From a checkpoint of a small transformer trained on Wikipedia: a variant of SOAP for these matrices.
Each number is 128 + 32 x the weight over its row's rms, rounded and kept within 0 to 255. Layers, rows and columns count from 0. Numbers have three digits each. The size before them is the row's rms in percent of the matrix's.

# layer 3 MLP down (transposed), 1280x256, rms 0.0514, rows 1255-1265, columns 0-127
098:144172097142128129119181117114087109140087142117161102170173082091112119171163132196152076174130176096083171146095145095146111128096070129189100118105125138186163172173147147165098104136143102115172127148125104122130116137123173129151114151119138154087176154138150135076123114186065161088134167158200107157116166177114107144096137109129189092097119067123139115129083120176130140153156
093:200106110116121131090128158155095156117082137114107100219130112117132076117134137113089107157170066126146167122101142112099125104142137107154129165125095096135127162115070142059121146099140070199161138112131115166073071095144108203089170106175126197142145193175106139131144075119113172136227133120166145133093095116174139109108157114154134181127162162118157162155108154066128112176125
091:124100127162089098111044200139080159208148099149147130175130046147149089141175140117135097077147117170115084106089155060115123123097133103094146157129140127138086103154196105184081109151083149192086161146190146092145125122139053111072113087161104137156153106131133151112087107139159110090125104098115124097114083172131180126155167131139144134175135122118145179094157148109143140117157
103:081115176158111112117085113196076120199150128157141127155138152155088161090128140093156165124117165161087131120112126141053123122073086195134106103097128164110136110138151130184154037095155155090133141130162154146110149184125112120168145121102129140106123120158144136195144098128106094197107114147166154123177167153182144100108138130150192136138129111181194097112093137170189107148055
104:136170098108121071141155115102071164128143067113070074191111171098125137134124083026124086160154110123207156116181110146132102131102100139078137173128136158095154157103156173176096183107104149083140096107075168142116180072147158131141095097127147142138119157155109083134122189146117145130174184136125112085078148086092127125160131088104101077167164194106077113196137138136132128139084
089:085079093153094178119149104174102139195120099136151138117163128133220146119090179124168113135135100115111130171100138131118158071075129129114119126095129110047123104051167162149123078113106132122162140132166128116114136172180108140183109195123133124133133144130171126147129133118123162101118105110117137157169214163097113083110155149062087123117162054119147160154192140152138121127093
091:115159084158088124144087115126108082136131080100125152085136090177146160144156105159169139133149203166139100102136110103110184163142131178135132128114117100156126107197092155140105125116132081119089108144174112179085120064126159176143119118166110129142131120064103056103126099075094116134143108114153173176109119131144089143212153111155153085103101111170125157136151179083131150123135
101:115093137124186179134134203138113102141101109103129158116093126149153080114127083138173076121158107153141176165113158214145179075135079136164093113107123117165135159133115130142133040142128151127121146135137081118220100154080127087101144136194117053087122145137132175121072144159054129175078112108185140159117151136096175043139124175186165117139139163109118139123111122061121130112138
101:175156162124125111163117119088106084096139080150131112156144117066211126137159163176156081130138139247139131106176154156079117169105120072139141128114090112061112051126111106091092159146136167231129121168104098089112123075131143114129116126121175084086182139153107135147099063078143168100129082081089154123156116114165134121112120107056124101107079156125124148102095088121074077173130
100:113131127135128117162141154220107111087085095057106129169113194156133167153048132166083166176088063178106152172126161160126172125148154083165161139101117172133174100178137126128146098111173124131102106151132112129083108092125177098146077172141144110137173105044113142122144129149143123144110098107112149134133106069111150112039158127050153063163111116146096140141124120107124150163085
095:086167117177103157091128198096107071117111144080123115111180128121095136102062074106122122141082105154099217093141129152153094114108123086173161129155156118122104161101144108189142123067105054091119135150079168104146100132091072071048131131162085124092102141119133157091091114124094170089178100091074145137119171093116097117159151062132118085060150127082158129127136137135184082157146
# layer 3 MLP up, 1280x256, rms 0.0514, rows 1256-1266, columns 0-127
092:098223069095145127130109158151119123144120149123123125060148109169155149104125183136154154117113180150083170151192149066183112113062080161141096103167121128154104162166116125175170091169140109074168093159175158127111116170131173072158132114154141181092081132155081148097118145088084070180118121123162119077067151090153131134179085097153071111141130123109061111117132089116180146166128
097:083160107079109142137177073131156145118146120124116084126144142153116135122086086060143107176141121132137154116118120169171065182101148122093100100120054127126153167113142118133151132120137119172114166118084125143170129092140160155120141152130155113070104123104151157107111171121096187184163155162120117148130132144097092093147191163056041181112147107184110134199128148115134108176115
103:120158216140132155168131104139102052143106130107119116130146107164097095093102070127105119094102114129126182148109148126142099149097104168091068141054142187103077150108159103151175124071130102166106135154130097155129143156130051097170161108091116132095111088154164194160161140127117077104129135174147128082129148200151086132166161117174128126089116070167087168133143122153142088113143
103:138167192070175146156131138142089048189179164106111123107087122120104187085150098216128148071160113069113099162154045099145170153144107184108100116133167111109111098137048116126150095131098134116136164124165130120185133092131105101120112133113120089106126123137157156098158155091141125100147065135131167137123122162137123093154165131180149154090142090075171134093110164105130173133161
097:128125087097169099113118158126180133042182118097112181114108138118088189184129122124077143084151103119075156083103146121165142158096113088140133177114148117182129119129072148091213146146104142120099132114051075138124169145131112133071158101099136159139120081137122102150219118115150109118134143134154130136128129128158127135197058174194136179105153231125134128115141158131132144172116
095:143160170161135150177202177138164124130088134142137150145053114100205166197129122054133067103193072100140105172185164103111136123132136103143155091126174147126154162170177149104128059125106144170128118119143101105155191126165159113106127184148098134133125114150116084111148127119158119146131092191139142174127135120107135110117140102141123125172075137125127106120088133164094141110158
107:119160148089113084156062082156122079132136125146127141140139126129148202154152145120162167111140131183087096146142139049123083181150217120064113105165125130092089093106125120162177146159100076127134136124084147172107184137134164151140049137072140117123123133125138123117166107091144078087122144128040138116146116136149150136132138071085104137153079090109149166118104099122099186179112
102:140174125112135083107089155098152146174106125070131120169089164171127136197135107130128140132138104079123130154135128145153167068142163119123163159160179158134135204161123120152143090133119068083104122087084121155086119144176075130111187111124081134159091100130084100146141152142133126117097195147069123143094190176079098097149140155154105222135163125138150084126144191142140120143120
104:144114065089143139150093151083088187148078143091122036147129068129135113126173130109154116150158134146119136129107149143160123121170138140156147071044102093155173110119114077173058156115179147106113106156150132145126141066138117071098110122081189147109146173126084138169070135136175060132139181173089162082140164107138122123152173127131102118139135119115131130095120119086114128101125
096:121210204134125109164080104047160125151135143166098133140117121180142152177096171193115132094123128093125155133130142134145110104154157139116114129125105144078092157144148143127164128095138149124116115119154126192131116162082130169147173134100071145131165138098137117111154089100191198167164145108143112122157120093184116135097104084079136072126070121168149172146108135148089112180080
101:204146119043086105142119146128141176061090048114083149050134158081102182174075149157072147093134128133125135166106148104110132146100131139149103138136121087111171115156086138108155119122095144114150167082135130171053142118117125147130097165117137137181079189197109144145141124148147110087125121156082123098148149127169097149131114152084065159129139183110169140163125130098098131140133